{"hidden_size": 256, "num_key_value_heads": 2, "positions": "rope", "tie_word_embeddings": false, "init_std_up": 0.0551, "init_mimetic": 0.7, "learning_rate": 0.00797, "warmup_steps": 200, "decay_fraction": 0.817, "max_seq_len": 512}
Each number is 128 + 32 x the weight over its row's rms, rounded and kept within 0 to 255. Layers, rows and columns count from 0. Numbers have three digits each. The size before them is the row's rms in percent of the matrix's.

# layer 9 MLP up, 704x256, rms 0.129, rows 65-136, columns 0-63
111:103156085127127124119150103109099103096148105204181108122134107152176084173154116132107158126070061061175063126088140106098109140133171187185069134118147168122112083143079173118122152098089117
100:151171133162159207097114127106150090102110134140151110156102155192092108111152146156079157118117126121107165091130024147111095142097160080175134107103091124141161167219108118078110123129118117
092:114142156130086094083135136149143116121130140085091084118098115098124091122123174108125120089112212134087112100102125092120212089085175097098113158113174148086116103105078115105201124173119154
100:158065117135104069106128080145139129162144078044177104141117103174061144158108096188088172103121126154125143174065125168155130161134048144149117101152130123158148134111144134112129135155134136
097:123138131055124135121166154114148084133095074080161163131140119138128110116140125108093103084083139116120130144170222174107179157108119165113153165098106115134124138155108173105148149177170122
093:161132134082180109161130138150106182083164121068147142195114207117132150138104175107148114176108151139153134100105159093116155118110130112125101141144088132070135143102150142155101124108092122
095:166156145156121167144129123137129056093030145121161141106132159198087146108090140140151107193095090150116130181079133101086146086122091157133076115120152151118165201101181101095158136176129084
100:032121120079116092101092139079134111145153059094142062072094079171126132126118120132102131135166154227130158167175092145091143100147111157145193083121157105173130148134167105163158099149154125
096:154122142084113123174179128139098135090111095113085105163170057124098134124109105123142123113104113160097117133151114141110108121151162070079088145142126154162131134122155143111124105157100117
105:101133103157115096121125106131102056141161103115123120115136112083128117158160199098159111125099142084128134148099121081161098111168193148087138145130115141128100082026072156167118114168142133
103:114109184099132161185136094101113041160113141047161106153128118140109206113064167088163133150118146113196084136058149129102106174099101085163153152101132179183119136074059117155126105127119136
109:083163151061114127129088110142165168123157110074133146090126148088146162113121094160117125093102116118096092125121159145109107082224155137139111167146136108126192164132158177171082053157139080
089:103137110159126126149140119076062147106163140090103152091106150132083157155133110130122217116162144144134083179153132100172100127134126057136059189152120082089123135123124114147089135137116224
098:060096158147101196168095138089127149124128067130115135121169164134122142135126116148145186193090116168179118132140135104112140086114076109138113082160105132088078161054133160119105210111114082
094:114166130105132061126105099175164070098166078132137119134152148095120141116130098149117145177166103116084178071067085165177142146068102128121079160200128160127132099124113073129115087151170121
099:071152133133150146170077137113133136082079128135114178125134146173149079147182155145127095152147125149103110161088144180133186108124135116155182072168146097137124135079057109098132137203146137
108:109090103111158152121098088113112144182101143149109179133126178136102096177133110078085130149119110169131151130164180120129112126122131112121123139143109146159105103139179147163147126150163122
096:130113170120124099150154087137092131048153077140162144061096152138149125151046152110198097140172141129037110130094152123143097080204050148116143124111108173134080171112096073147149144149107100
091:152128075160164120124135068107165126171161135152152194098124167093159146146170158113117110112115160147138146172125141171117125141139159153189144121116170140119143132159146139177212147107178144
093:092158153187113137161154116101134134092138144103134116134123126091122105091130056109177063109147121157061117146082152159086129065168093124148135050104153138156162093147081160166118130136133193
107:136135121129134152184127114128179115089111104137109144126145055117066105151155093157112110043135133139113141157179129118127144132145113093131106132114159118113137139050102145076112159084090124
093:121213137153230196134155185113150132172129167134049167226157134091117113086126118101090184127140027180142075130122114098160136110152148122128121129131097138086131139137100114211143171116166172
109:117118158108160133151138151113082126161029097113126164122123123155145061108135184131081050153136156155083151195075164165132105137124089137065149067203144149116047138154083118138156136124089109
096:061050188089139122125109128137204130139169173108129119162129066143099120128141125112149115163125088171135102125153147158056109137084132134081154133052128128069095135163229103129139132129114178
101:046150090109152124147102162138092136167110145102144250146107148135126118127162155104106180177103108129139119095186098158179153183162163119145165076108116096136139158122171164124090130143179135
092:077150146165082165131162161079158094129131168177130173134170105145114104075179141136061144078132168083079130112097169143139112117138093175117159148104178102170131101057133162130136131114170121
104:106111127105155120067065132117105136107181109129186144101093177130103132105160149128161151080136126093147098172138102077103119148099164150167141095154140150215106121151100188073100154186103097
104:089117109105054112102160116122158191132047186125102103098086121145163071110117130100136125131112088132084219123117092133144080135152134135130110099180136140156172129131047141120167081091144098
109:107129093146131133148148098162186123125129134126121064087155106153101107104138135072112185167099159148140189094144124130118077100145086164117167040122147124154166165078129158095103106086111131
091:115119121097130152141093155107126150075169086092116089162140110143149180113099081119103143134182076131136117147147118088084068121133109112117145159116136109093150148111094144159107083100146112
097:109145157159117073137127081116084099102122120135090080198155145115115148134133161184152162128123044119156096076088123152131115139134103121118097095116151126101091107200120104126087138156117144
093:135151130132101122149102086162171097158137178130152119098099108147171147148066085140098082128121129150104149144121133169120071138143104196091155108064131148147100174164142199105137108101119136
089:079125109139125104121165151062169123157088163127133197118212113146176139173175108147118141104085126139100144123090131123125150188129128155118131118092157184117092153095141149092154141143134143
101:085101086172101091082127128064105114235156112183165097140125164093162152105133092147101125156120142127167121152112098139133128156066184155097134174161149134094155099121124061123124156114125127
094:137071107137135062069159172181172150093070133154108164093114144141124147153114139168186135097109082188108085135149139089129147148185124109169140135061196123093163123116156162075172150126123190
119:092108144157117137085140123110128210158122177140111136131110116096141121130114083162174135164093134074110138105152122160097151116122082146175155128105093155162119121127144082108129083190144075
098:141119183040079094119145086107115132139158084140126119143048150116041082156156113108134151154091123185064153116180139150159109125132168149111156169138170142143085135146132118140089104152130128
093:106090130126148083133179087156092147125169095116183099121102098159085148053138139101169075105079136164101099146182193136158147138161108094136170102138128121125149164147067111130153166163126107
097:145143170168088102131084171143151120161144115087099119142108094098143138127078149121161132099159136082142146125126169097169115157132110154147067120149154080104192120090110164140111179088098101
103:144106120162144152191149075085114109154084128145139159128114158207162157127167142164152121097121131173171048165124158091079167137100152117110130106140113080150126141123093132164174154213095143
101:127169085145152149119185116125133094117125136137116146116125105180079142082130150128151149132087092158129183097130065120138090110064087208089135092118107135091097130174156164139071118107019130
104:139149141125068148155165137101098110124104114194151146168164107150132118095148175124130149233159096128069130117132143140109129126128158118110131101067126112147120100112141117125146147137118102
098:165048147105141166156157128146086155104109167164108128131136103137178111164099068067098114170147134106133148129095177138102128102132112089074124052163109065171143155131101120171194159197054109
096:164167119123092077086102138155134088127132197117237149184119158147145146175070170059132154101056104077118161116054177138134114155157140068152130145169139139126122154133128187124138109106122136
107:160096105117119147101218164155131160166133111146147125102141162106138117060083073092172125102084136105128113128129127144173151119138157069154075129155113123116140148076109134073124160155139080
105:132067161152086132152115094086166162108133132112117136107120155068090136136131093125157129120152155167166121120136131137079114088090171050152101139193151116123145114115108122212138109119100106
105:085169136160153155208149150080165114155161109091140137131138184152115128088148152152152149128114132132142153132163097109085164133147156125132128193092110115123075095090069092179129155116125112
091:108136134181134159127091147140150093085096091093144081110089133148129117156107156149114098112090168133091117107131127102156128102131170097156120116101115170087118070132110116223149116097173076
109:116123134108157126137121137105101177132166094137143182115152141113134122145169175066097054102095138185096123158125121130128125110138132091140139148071166069174089196139184148106156113175106153
099:112172106115113086132161160193075110168112126077145079121108125141101169076118085083142095125129153173037097154160141094129097096117157083214103123127060096109123120124125123123152083078138108
095:097111144156103106170128121128141204138130124149132096088175146180107142136095127109120118110162189107098143109161185097130079132071169131098149055097103118098146137095163158077090114117172132
109:091171136126067127136082139091073132107185112097117122153090160214149126108155130142137085130122125128145145107096118097107149094125111100153104146144097108171125173093056063078117123139138106
096:155085102130148128104093075172145173142172110153084110102086132107101116157164119181146084172085087085179172123093151092152145147202130110159169163154127151116135088093150116131180107173193104
107:155117155087123115106182114093145151131152118167114140135160190117155122026162106096111088160102106135170101144145140155084069137124204170193111135176129124150110142089103115126147144102111096
098:102148154134173079123153100116125129129186083177104154129111147192165128150166113198160120125133111163094155085124182138112154118131131119151151074113177111184122196140038135209155162160071163
109:189081134144165097162135157164084061049111126119143125136092137214113155170158130178143102083111133106141152116126131100106116171143109077108122128157110156180115115100149124112117128143089121
105:121135171152143120121127150146136127117087094139117118154120144165147065123170132156110195099179090116155129114168107106145121120083110170133110117149108103148153143125170178141113105112178129
102:126121104090095158102104177088123151144120133097084145138137140144140100140170092196093103109106119077107106086153169096091125147115141093155106133143127081118105122146137112157114131116090134
097:168149047082120141121120099135104159116085096167154131188141172147098082095174133093112120059114112111094120130185161091132117151175158090126113170130119137127146198127087173164085121163115164
096:164163099136106103092092126162180181113127120118123076179113080066086162165151116104136154113132170106167123128124112135120097113155122153093102077067109146100160137095144101074079117052198117
107:094158124153119102118147120109119127138086126085131171117157086152099149179127127094106084183077104179149154119136126123142159141105110167120104156067157147103122145164187137097093120114123151
100:132147122148096135120129145131168110131141137067158148154108087168098139156135094109128140149131134146120161215113132113147103169109095145173102155086136137140135112144151118109101134107092071
100:145143116193131135076156168148142122103101134130098120136123102113026168171144137145116151185111117103139202175095125184126144110123140159092089156089165131078104164143132125166111139110154122
105:174209156176132080100142130141158067113167153116153085119106142152124115131117123092096105146170112109090124151116080147154111125124152142159167101209122153119162151149140120179093128153123157
091:079169069139116182154201160090154124065137123115086097119127073143117112086133129092167122087090133112097144068175094088124153127124185069099156123070135120134080171127138127126115161181173134
092:196146156100148109114100147079081105110156112187134153115088077117113105138160147106178123126045041148103102069159108151127116149124162135152113124136094087105105179102134174100095106104121124
098:128157132164140118133164145086133154109152113125081120100167087127123087146168118151055117109178085106160170176160048136062083095111119127103171157205125071115155151155164179125132159156055163
101:137151090100157140119086116192140199105135168131144172095131131152110158126140140065091103176106165143144107136171144116094107120130136209138151128145146148091077142149202047146164152095056112
104:137133147121140110144106136160077117077127104138093139161141106127138125171115093134127155176093178133014096145157135078162156151121143133120112074095102127132113140102097149078183179121148097
099:129113141121146121094112105115153085181150163097095107096126138116147134094068123174086080100032089087136146073144137131126105143041122107145153101152137123113160141171107123071179111078144061
096:084065098120133118175140117165135166148112137141114071098097095093183122078168175119182085128145147177074124109097064151079162094149153162128083092068112128156095145068130113153151152063141089
095:143143144114129141094153116112071172097147107109110167160140096163149084038110100136100152151128127159132118147141150129185178150100144109077110181085113125104106148149127113158138085177138126
# layer 9 MLP down (transposed), 704x256, rms 0.0714, rows 65-135, columns 0-63
107:181125040114164155115141118153142186134053081159124065123105125199158133134158111112135161148138118098179126123114135136130116164115180136127128141087129163092119070139088159101130245135100153
101:111157113095112070118086086133092135138137119134109137176137169146109127121112160085113134145129140140123120141128153145114106143160090110110100172121118161100077088125142101144000145116114133
095:177135096096123081123209134139121092136140113151165149152148142195204100136144111110119114155151064117164119152154104163103127094095136131114080126087098114137169173164128091138126091140182115
099:160151094114141122187206117117110094123111134128088090143099095156157118202139088150120106157142094130104067157125166135095118161146205154093126085106127120133111116206100113098133159116151112
101:176100091141130160084105131097122166097131093111110181068147126118168130136165116117189125095154140137193140127162101147153147090151135124113172085127102157155134085155059163100058077083147109
090:102132177087110150145177109161086105136169122101112137145115130058095139177119132170092168092120123087092074108168167122163126122092071173100090135111154146127103119121147099078159075081076165
092:111065074106099098164085130084141102178087070152104117214137126114175109115106195104141077131165086176074141166148108156090137160115123154180128147170107118091153117122128168099112122181109143
104:189125117137127095181200147162087091135117088097147126159098126198131127093158080154118126128087116113154138164084132140161137105088188138124161127033148087118136149092128127127095182115057121
096:106151135117091125138104154145189139143095104106172165135093173143110166108136113144161134163145169085091084123163130105126113101159132104109104141129147127110147115092131147097136091143088173
111:084158128107091181105120091150138171155145167176141166071067148141140085144128123195087116148107086140115143093145147140149150111172172126143062174098164076109078095096152125132086113132149154
096:148159161151126160192168113165140164117163106130095052164118123107154164155129150131149125071114171127181089106099138179125075108109099110129141140170125093159071156159077146097171092115058115
104:101091198119107169067071121115163147169178137080140061124164141107113194092107068126110108107120121160166178088150118189101147092117181128079092153174132097143132090155135089137133103122153099
084:137162093091144177115099145101137092118140125141150098151207093071097112132154168154124012118110106191155130116120119125115167153153204114153143105108135171163154091159102135149155044173107134
109:094120123122116141148109142107183166163143167119108103100132136120106151113182140130124120116163111051135076125140086094151146117160184115127120113124147103167162114157131143112086139111119145
098:062174089090076133135149174126105135132169127078110224116126135137131083152131096130035138118104134108102125172139157115149138153218168158125125157088132146114110151105095138149116107126071175
102:138122159156134072198061135169105138140149150110154083160167116107125081124166156101040121151137147135119098164132085181184116109132106108101144153124159143140159133144084123157108139098103139
110:107146087148142093088148159119156156128066135162147142132112123103101116176126111121126141077108113096086138124160108125112033129164112140130167112165152109125109073062087085135098148106099101
092:139146173117139119050147140081130086080111109167152168120156114015114124131095108147156063113147124125113089112150146146122183113118132162040098133086118160107127104148138120194141160103126135
092:203135116123137145106139097097099123118180159111148132109144137088145156149045102150111161074086126100124134145165121184154035155106129034049105124099161151086127115123168106163158124111102136
100:142123139157131112081084158147090127180152129104118131121148145075159095127129146116064210121118094110122136103178102130118097168162156148094199156116114135159086152084175113080156062044132089
100:075121087128105196076136156104148131124126128144152174069154190118131121227069159124139123123151096163151197091084137197102127140128096088145108096150069094120154111135132149183080091108098162
092:111100100080141128119097181128085098075156163099063105114129105117157172180123103125103143162191150160105140109127074149085120125221131138098145081090133120163114147117085164095092075126123138
104:071047111149094140133134116123152173107092181107141201103078074071154105153068180119102091112164126091089116097120119165112115149120118115149145125109116108098137111162093176071098161101139125
093:129125131132115122124196150126128135103161120103150159137073133088174174188136126111052170154097158111117130180190135097107119141145157071131117150146092117138163150189110086113093060150151083
099:130144167138135132119113116154162136173187158131150129129149133089118140142129099081150192184135095156167145079112121165128148162099123100105156087084147089139172145141166092107105044159162144
096:148156160101096130176135087160095158104084113155095123116173120105101161113135164145116096147115118179096157156101167134132086141132094111152176155168083119153142148141164119174101086111128169
107:124143168127139123178161135109198154131129105124122151167107153051126161109119167138163108119098172167130141138074152166147109086171088073164166121124121178120160140116096145117081063135128101
103:147087152135112104127092133083031141088118085131096128154077126092167087131112127141106073142155125135166098151125207153184160152142095120151113154128136178125108158158077156130016139081096146
112:127083173125111157145081143157062135112123100103063053093210073117132155106141141105138170122100175147142148145106095181169111113096123138109091093146113114085105099082124159081172116102151030
092:160079134161137112100140115130097140090068125136151138140112136151092147120122173159180120087133125128141172128142118161083155179143135096129103105104123186109083114167191156102108000132117177
094:101121068112088148111178140116167134101145074133169153134073183085161158059131117128145119179105129112122089198144140107107080123121156123175143188140097162145106086115077098180027073092134137
097:139111120107114123163120126018124143091119112187109132138152113135146136175116118131178132100122107133128149117139073177141097103139151082101161160179118175150136175117086150137241159153146067
095:099107161069079152066113101120060155138160139133109125143133135117163125169147114099131067147068151153116139132191073132131186156109178110117097111124143193148152094107141146152117193111119142
101:174176131132143124129124140151096174156171153086131154129144169126100123137101114114116247104108106107119175161120114080159061147110199125153090115075140082106147101155127097170078110075091204
097:137096156147168155093092172188126127163079121175149144138141141149191154081104123110109116170129129124095120207115121116099102195184117157084193134105126125182134068058137130123120126140164136
121:161148083147139108100148159133147105206145126133127109118090092118129132087078145183128121151104151126204097158133094127109132135127130148185108111078155117109206148151125157092101153164128173
102:155144094131127116111081129098209151179087146173109128035107174121108153085109157143220192139145114124127061113105093101167060111094123165138083102134104091134144141055128132113096000128130111
094:119121109154142146186108164140099132131092175168115175161171132114092142101127093127159203088153116150133180091095091152110132138147118114188108175112143091073122157068117136116086132119139170
100:154126166103148116074110130148150185086166129192148149141150143122117121146124092087091171153098089183161118124182119179111174160143143101105104115168097128163170112098135078093196174168149161
105:141105083173149116085118131089104118164130152161120142165134115136057097172107120074112150133120145092117175065117111188133108162112062142106146146117117090087097130158109123186153060125175151
100:168127069107108127162089106142163181178112177091163138071131188084115140123138120118127175119152125099150113103157145082152074128099130117163151130044096141132124128084068054123136186100130155
105:074135135126083122095100188144129096097161137160104100152128101121092129114154153074137113127097145135086123191129110154101087144128158102099150109133136150166094106144113141082156237128070178
101:112140123133170159072086110112137125147085124148127172132172230149177162119124154125111201126208106106179124100093146123161146196129111126141097117094120145109190149131137129137153113141079123
101:116102225142117164144114102143130108127117145143113172127182071157108194107150096121130100110131076127165193148134197130144130123120115133133146174152106074100190159092146140116146099156177132
107:117125093153188117121137098108091132106156120121083147173144080143107130162066127119134143144105111134136143131149122053166067108109115117132142169196105107134104086117091089127122079130152100
104:146136130099131162123139129083160056123108106160052091080134161142097143155079137190113187086089168151103117090101102212109154147157099083159114123092161165169106136108136140117133154180165116
103:081138122154149131153073137108105136179142133129140120118134202161144107103132132106143255117156164106100156070115120117102154098194130124101140127173050081145153147112154123146160100111168122
093:177120152151143125115171086097102129143156136104103138180144105140140106136049091127149142116193159196137101118189151082111215131066097097149107092152145079137089125137105141122173124112129090
110:091077135085171121145207188133083124114155122106103106096135149076080096134149111116179095139143169126123144101141109122092192042121096128165114120088132106125108109140149154072195171132127138
101:072146130153108091111133043113120093150152086148177126152127137112118182151116125108189130136163133097185166066109118123142163139128188138142132104140139094124106087136093137171127019155098150
097:160151135067109098143147152183085176051071138121056168082071079136144123102188129127109125143131209119128119199130092120113101172156123118157135112155112148115131129099107180099164069139106191
105:103127137133138103070118165129084197082184122113151135110145172142168141102071153096090125110154123104130157143137149108117169107131156149162080176143087146092120165144121163143071088129157141
098:143148115125163129176161130142130088035142132178086118129119089091131121156127185081084092150104148104086098114189094168124118148144053117078158105130151140186091139126109155123072211104123161
099:111126068122197117175113117167131119107171063079179114142146091124127103179111184086096152123117177155105153148083086163098099140133138129072114169079162111166127148160160108134092089158161122
096:115126113072190098092119131045134114150126123143096065115119178166124101083155128114177049153182127173184143118147047071111190098147085160138093165143116107156080143107118170128208135104108145
110:182138102149143134106220134115148115058143138174152162167130137154117071120146151113083108160072152127139170168097134137111108166189133127076110163123065156181078093117091134110183116035105136
103:144132109120181092132165123136109112133127133142086138087191147104098156103154101118167115137141124153118101155121120122069134118112167144133166091127137204184118153095097127088118086175132106
101:159086145190187143110114088100137125088149095152125103147157138048141118128106085112144202132090123183154112127140101131131146117076170107082166098167109107056070098148102105136131052099163093
103:123145161130138136086129099095201140079175155055091111095118154135088109156141183118061103114168197115090163095179135081096154137120079115152173132126077138136096144112096123128183255180128148
101:159125125144085090147133149146155129160133150142093120154139159230157134132109057134191092076160089144126137113106175135115158139083098088091155173149175100107122138128145181103074092094102163
100:073125089092102106140129094220137155129156135092102129101066105198151100128140176165095166162127114097103135124117067144140150129096112141139196099107146136119117160067079118168177134123143129
103:115076118082124161072123140134072142121090221161135140149099070089133109058162108099131091166105161136133129139085153164091085112104138119095136152127129197114103109132102167145112153133111129
096:096131078141055080160104163186151117152143103138214141162107130118128126130142123088110142123116121143081148125055101102098112104133184118121085135147118108087161118152136101117118058158166118
102:165118111119101108117106121079110135118172144110116117158176142110128116115145145143116151126116112138058192133099091086143099129099086166154150114164101169128080100136080110191144116123112106
087:144159174112129156108114136127130082120148091129107110177133097178116101117137106138132086072104132189088110114138145056142122127125119210101167134155127109104086140183133087134104131092169154
094:103110164115133127077084140104080159066137154161106145120131087150156176201184105147143123127181118187108111112133171087109141170102116161115092102127134147172116090133144154129120123135079112
103:130159086105127116046135095042142172111167122112107162095139163110182194144145111114108115130146077158034126115134170139114120165098120121122111098131154141126128123099135087075064182109194121
103:106123146112140104131244147036139114087085161110142128109132099127105120162127138104164134109094156156129063114166126189113153133111143134119120132094179121132090138097111150124085096048142142
105:120098157142161142147089146122157121079117110128111180155086082138104142169093102087155150114151120100121093089146173184113142087085163141135126116162113105149163152196076126160211094149142094
099:132131110117153125127134148196079067177142107072178106083101098147168120137113109155173161164082123109126144172173099071110170165135113146148177146163118149137106124153101078050118131109129151
099:137113174104090105179102097135114117127143124125147096119103104105152110104113128127158063154085149119141135184094086168103076092200087108110109128127150066127100123125146130155075087102179129
# layer 9 MLP gate, 704x256, rms 0.122, rows 66-136, columns 0-63
099:108142081147143157142129152184137163148104097124161072073145172141129102180119111142107108100109104107149162096114107096101159143031162089130115139177138134070089155152087127047097110165131118
092:151157117162115127137180093143149164111159130111139147111109110078128075073118121100194095158146125087146143131164125144176180085101159158103123168094087178132224139158138083142061102130148146
100:086124147064094127135098096133102095128077184153161142061070176105175137127088188099121101169100134161131153095169131067131141103170114180153134103148149158164105146123130098144157077113163113
093:104129164094200137151147160119141153120084133129175061130148111118075119124139132133099095085123131095146109134117093132070144200118107142119076187136115132151145176130134081081127117151101125
099:087113180151111176141130140113167081088152094154139171178100145145140151141105146102098141197111126122129147099100179112063166161113111166123123095091158119113165136157141129109197192121117110
094:145126120144140146146079137140191122160182172139105127151066216122149151069184175137167196134066134120166079089134101125136119155087116102077086157122103112141161103154091126144121150148132081
097:225093128145190167142224132127145115069087128117076128156186082124130110161141075121094093179134121149073129160086148067144105129108141117175107122080131113128114122095095091073116087091123044
098:172184151167160133111162156170121150103200149180156189092197112114124139156143157152146158136104165152177132154070109135103128147137145043082119149113157077108099144094097166208125162179126085
105:150141140138111177110095191115122086129098101112108102146174117153090138067114096155144079075118157182177080165083111093137078206161073116154156126173147166138171152122101105052148046133110159
100:115137129146133144089123072134115125160099155158168083132101159141180146139143121145123130177127150105096126140138106117132121059112114117134140119148119127135120127137081145196177117109177088
111:115131093190159082155168152139178162104128123109131136130098123122156121102171179128137109136049192137147133137093103087123109142098081149123146138140198093136142157161098173127122141147127143
084:153093132195178153143133156120139115110116131101107120100133142169127064076133134177097146124126087123143052143117143135152123121143104107166140096192097116141124085112139169078137196080130064
108:099142107052130099148120124128109166138079124127085110087116150111109134102108110105080062096092123079141139160109079098120140144105222139083144194123135107186158128196147121131156152152120108
097:114199115144091152165136196130135145141159095097116219111130160111127116135144135136102149145144107078113123127129125126197132206123165146125113186155178143069091123135119073172160139079174180
095:137117113154163151079154136089149129086168130159109108134144120141061160142150086121101210134016080125133122123112116126206162143088153103134098180141071085104125128097175098162149132121167121
108:094101096132102112046176102061136142086128113107133151134084154128144169124133156157152095133158153095102123076092044146147048173142121093162080099130122090120146118127129144095105145151173114
098:168116113100118103149091169201182116110077097156072121106159139161116101091065101125140145073108142069121136172104135079139124146135141120137143165160203071104159132146117102092110080108154176
099:191097122106153123143150149127075107171234180063124158112087126091123186079190124115140194105083169174100077089127097122086072087127171116078072168138129134161113088043090119132047128128132125
093:122121068058114147111163111157114190076066119175123089151071123150087147157159142138110061094139180174106130148119121108078130135119141109127115118111141078188048110120168153183140166183152068
098:141164117120017227126124100154162114124173174110140097084144152180145122153120160157131117120152145148167157136149070179162125083151179074114141125102092160092145122116144068147085089136122080
094:173144158132085108117154131143105150160150130108160171126170164110146083114104195169172128106114113104083119147106132081112139184099138092167088107162195075147177108075095130052132136151139126
104:126114144133125180119144129117117170178168144096061081160157131098065118119155124078196149132121114130078146131143130153184100087187114115103139112175115144123162113186128149167122096116151037
096:182105107091195154133148085131138126096211147102088052075106107094099162079162143122169184116156124115149131136183132128113123099151105118033142162107113088055182132103129119133109135122110151
106:059138098129103095081087131129141115137090089118196189118144106167131166174096109141122114129091087132141111120173079090093110154125163138163211155152113094162122101163132103071170116038129043
099:154078122083105156155200085136181116103087166113141103097155126110109105133127074168160106147108162142115120107185107147160123132133111160065144168172097092080163136116101110117127163092119174
100:097081112123137121083102119114096152131141118081169115149132089103124123157129098114133109141135115130119138126138086137172188168131142107144066153087139072118166147133137084155106109132165149
108:159179118073154169102133156128158096085045126167146139147153139163091076153154138099091094107152141065173160183123113086122164085135109161119130157152109149129145182109114106188182120116165168
108:158118155124128118171151096100091126115129097043090118096144150143073138134134115130155165083111122071083088149146146043148141170089115111124129162165185105131103128091129127120111080130124138
092:098140127118089105107106114138084111119084085187140154120155069175107111099122143120137105164136124150169155114090130118144154186052108169175143140101162140163093196110140127151088123145061085
093:113126153128118077149105119139080098142127172114117162164152159094111106120151134163107160119165153130150120122158134135162162050109078138116125156131144129159114103163084202128066083140131151
097:120159116139144137130089184076057148098125101145149162116113138138139141134079142124124077131127106151140067153081109119141152133110126130137073145083133155121174151101101176086144119125096128
094:109115133093146157068139101091170162132177171156134141193126147097161092108083156121121160159124195159157139170105132138120142153107128135115082161124147149178112172064117151106166132168162103
098:166176098094138096188142175186174140152132170123134135113116101064137150143134130112112147179153182119134132137141124125074159174114137137114122112063106120143072092111113037100136129112137115
100:174140113128120108107171122130170159091071196148119146105151122158127162162134128153192111107109127130148089144129102143074151114096149100168131074106150096110172120107177154122197147076099171
102:084200126159141126134184136168116095108131151103149168145079106126130166077137079105189121130143183166095071100103104141105168121111137117165140116123115150096122117120125093164161059154136119
102:083163166107090105160172102093142057161135092095114117101108142085123120144202147168166123092093161193128116133138090110080160123097128136103137114146205139120129130168088142105118141153105104
093:118097159106149108187142136103135127144087119091095073091157110130217151147168151086118079181099188090088068107183200122234116074113165111143105233124166112157160139087126148141134125111119116
101:118145113166141135207118126138103128176090096126144089151135148170122079127127129124124141078135152150104160125109111073121201156163116138135135169117155094134202135118098142148130125178157174
106:149151174104164151165142110118135130142103107108165109139066191127058130116118243108173108128076147121123124146162136139125120055145056141144185096099099158169160190113183088096102131127136129
097:082113160170146095155152082132126089100124079138048182149112171148134119114129147126118128158072024166127124139149159077132192138161166166139105144120157109130122162133141192134177017195138117
102:116170157153091139122073155125123125168158103147150090059102162097092137191142153098175099110066107141117147125193102080106153091080097096091096139159101168117113141107128143141113126096098120
105:148137177165108135143123134136142128140099160168128120113225161101115204120150120104158135117092106119184139082158098144134108093125135126134124134111172142086157133124142147150142125106141118
099:176120100100158169178137148106124142124140106120127139205113203142104129111111137144163095204119154124129170181232103123131162147139145101152118168176100095087119136141108162131094096156103049
102:205140114124094156116132074118147184141102104143124086155118110083081073197183177095161128148123129154106145145138067084186093089138043123102093148139088104126124057162083159105108058141134141
101:158090116116080159110134139130098162094169168134093101099205126133138122169117165149115107165092123116165084126089150143145128134155088064142154137063137162152125160123137156077136065097129111
109:155121110132111141142109164093161089087094105101146165100143186101113153183129165088179131126091116131104136078168108089102196111063163129081125104129117096149117153112108066155131121135167099
091:160119168131070108149155120141164120169071085157091074081055161148152105129129131128073136107097134130146086111142100090123146104135145126157148098136203098099231115102084187141142130159180124
108:123121149118123141131103082170126125080161192109122106094099107119120161127164116188097200073157158106120106111128090138144153144128122074100154122117180156069096158093142128155133062120101107
099:119167068166142126120157111152146126148139160152131172187159108153089132115112100060134084124192114107143159137100101102174117118128199114132076171081154121140139090089188181148150081089105170
098:188096048123096182157115103085091166164157092137174133160134160118100164076132062143076127136173055163174149141154161105156161199155067133108128148082105121117134082134130108134112107089093091
102:099166107132146204065147125056108088088132115082092133129125107157172121074118084115084115114102110091137146091153133162124194139125127099141109197212116127117124086101126168101150089135166127
097:104157099177156179197093131145093111117114164129104109112159147156151120108155141097158142110084149171107108075088194101144104149155140116206100117091151153153072145157123153092157127165120120
101:144115110131184151147112096080088094103096074117163140153166067118144094147094139105107096125162147168139147139156068129165176132147084108100085139138114099108118096143111156076071124161047166
099:116112118121169105140106133144088100153057084091156124177141149078117141107151167130148121149102112124090129139094166095093166129093095103057148138085173175136117169148095193072163114122178125
106:183138152107114147163143179114118116144129132079167045132132124177163098116168153142159179149091131090133137077121132102167069110097111137149158139118145139180148118086159218218172122140095163
105:149122061149128100150191142128159090148160129118093106109124154101134126174131121064144044127067066123157147114146115192126136101092151102115122113171126145165118128084074132157090113126136103
105:112100142105081141230091173137127143153166116145098141084077106210120130136147109118149120101164110085167112127197096139098108119116128119172148093097148128152142110145109119083179143136111104
103:093127138138093089098112148169103127142129131082170135173098103139137147120081120142153142144060096114150116124131111111188148119153152152121146134098226134153185087074095132116122112081131099
097:111160133117144075131146122135171127127145151149151188127133145138203103113090119154162140131085109072136124151122079129080096076118129081129103124203133075111098110110099133126123102123119162
113:114112103143153141098120142152158079142141149051072138155175134127064147088120126146113126094113079109097110090167089102140142136083070111111148131066132117093091152040078077145109129122121106
105:207159115104165121100091121121165096150145123138103154114162135138171110176117115089146105096148182134119112208114087188088158148163156120100143134135177128163122149067141172119145152105152124
100:107118096112162108139089185107129159095140107058171069075197141099180112078081088123108138127138124149197134075174107130131149128085126111125176161125142162088129140132124146118139147149104097
110:117135160140114145128094142129179082165148172122106149103209170143084134113202113114116086143141135104186104169203098117090145089115136140168122168153104165196119193095112104148131123171146112
087:097146075181141124193140131142099146172147127155151153138107160073184101137175141066136171100159151065116150063109163080161106148111115059134134139154129177185200163089094165143178149123097066
094:178118136155093136158158098150206081102104157123161114068168183117111182100139099187127125193154168060106080177118119140149116132098112153055127167134129127151174103163108130117117152204148157
101:115121105172172126169099119115186087159168199155096152138167190106138198142086089091144148161131105135214137135154104110117127127150094115170136085138130150165097121087187150062150132144092086
094:124167138109129144143165050058138162110118127147134145087175138184193181099055078168137085141140070115103094106112111120127193139125126074128121118129149114114097101094109124105158123091135129
106:121126114116177123151110105133159081157109188167101180103124163122105087078077158103177122085135131160137099147150120126157132149126104044144097157109121108137180132139146076114127093110116198
105:106111107146160136159177150084143135168079094132128160173104095110180070082188063112135104143189110159161141131092091094102165099044112125070146127097100120156120128116180163113152092107046099
097:143058199093164162134161138140132153091142160105037192074104098095124116155149141080167159157113162138116170094129154160132102081099116074144075179058123074117151120112118188177102078120059068
098:141127086117145096117095144141174211145119095104135145127125140103110091115129143140158072161170196169110125104108063115099151119106152072085158136121086193160172169094084172178069132196161146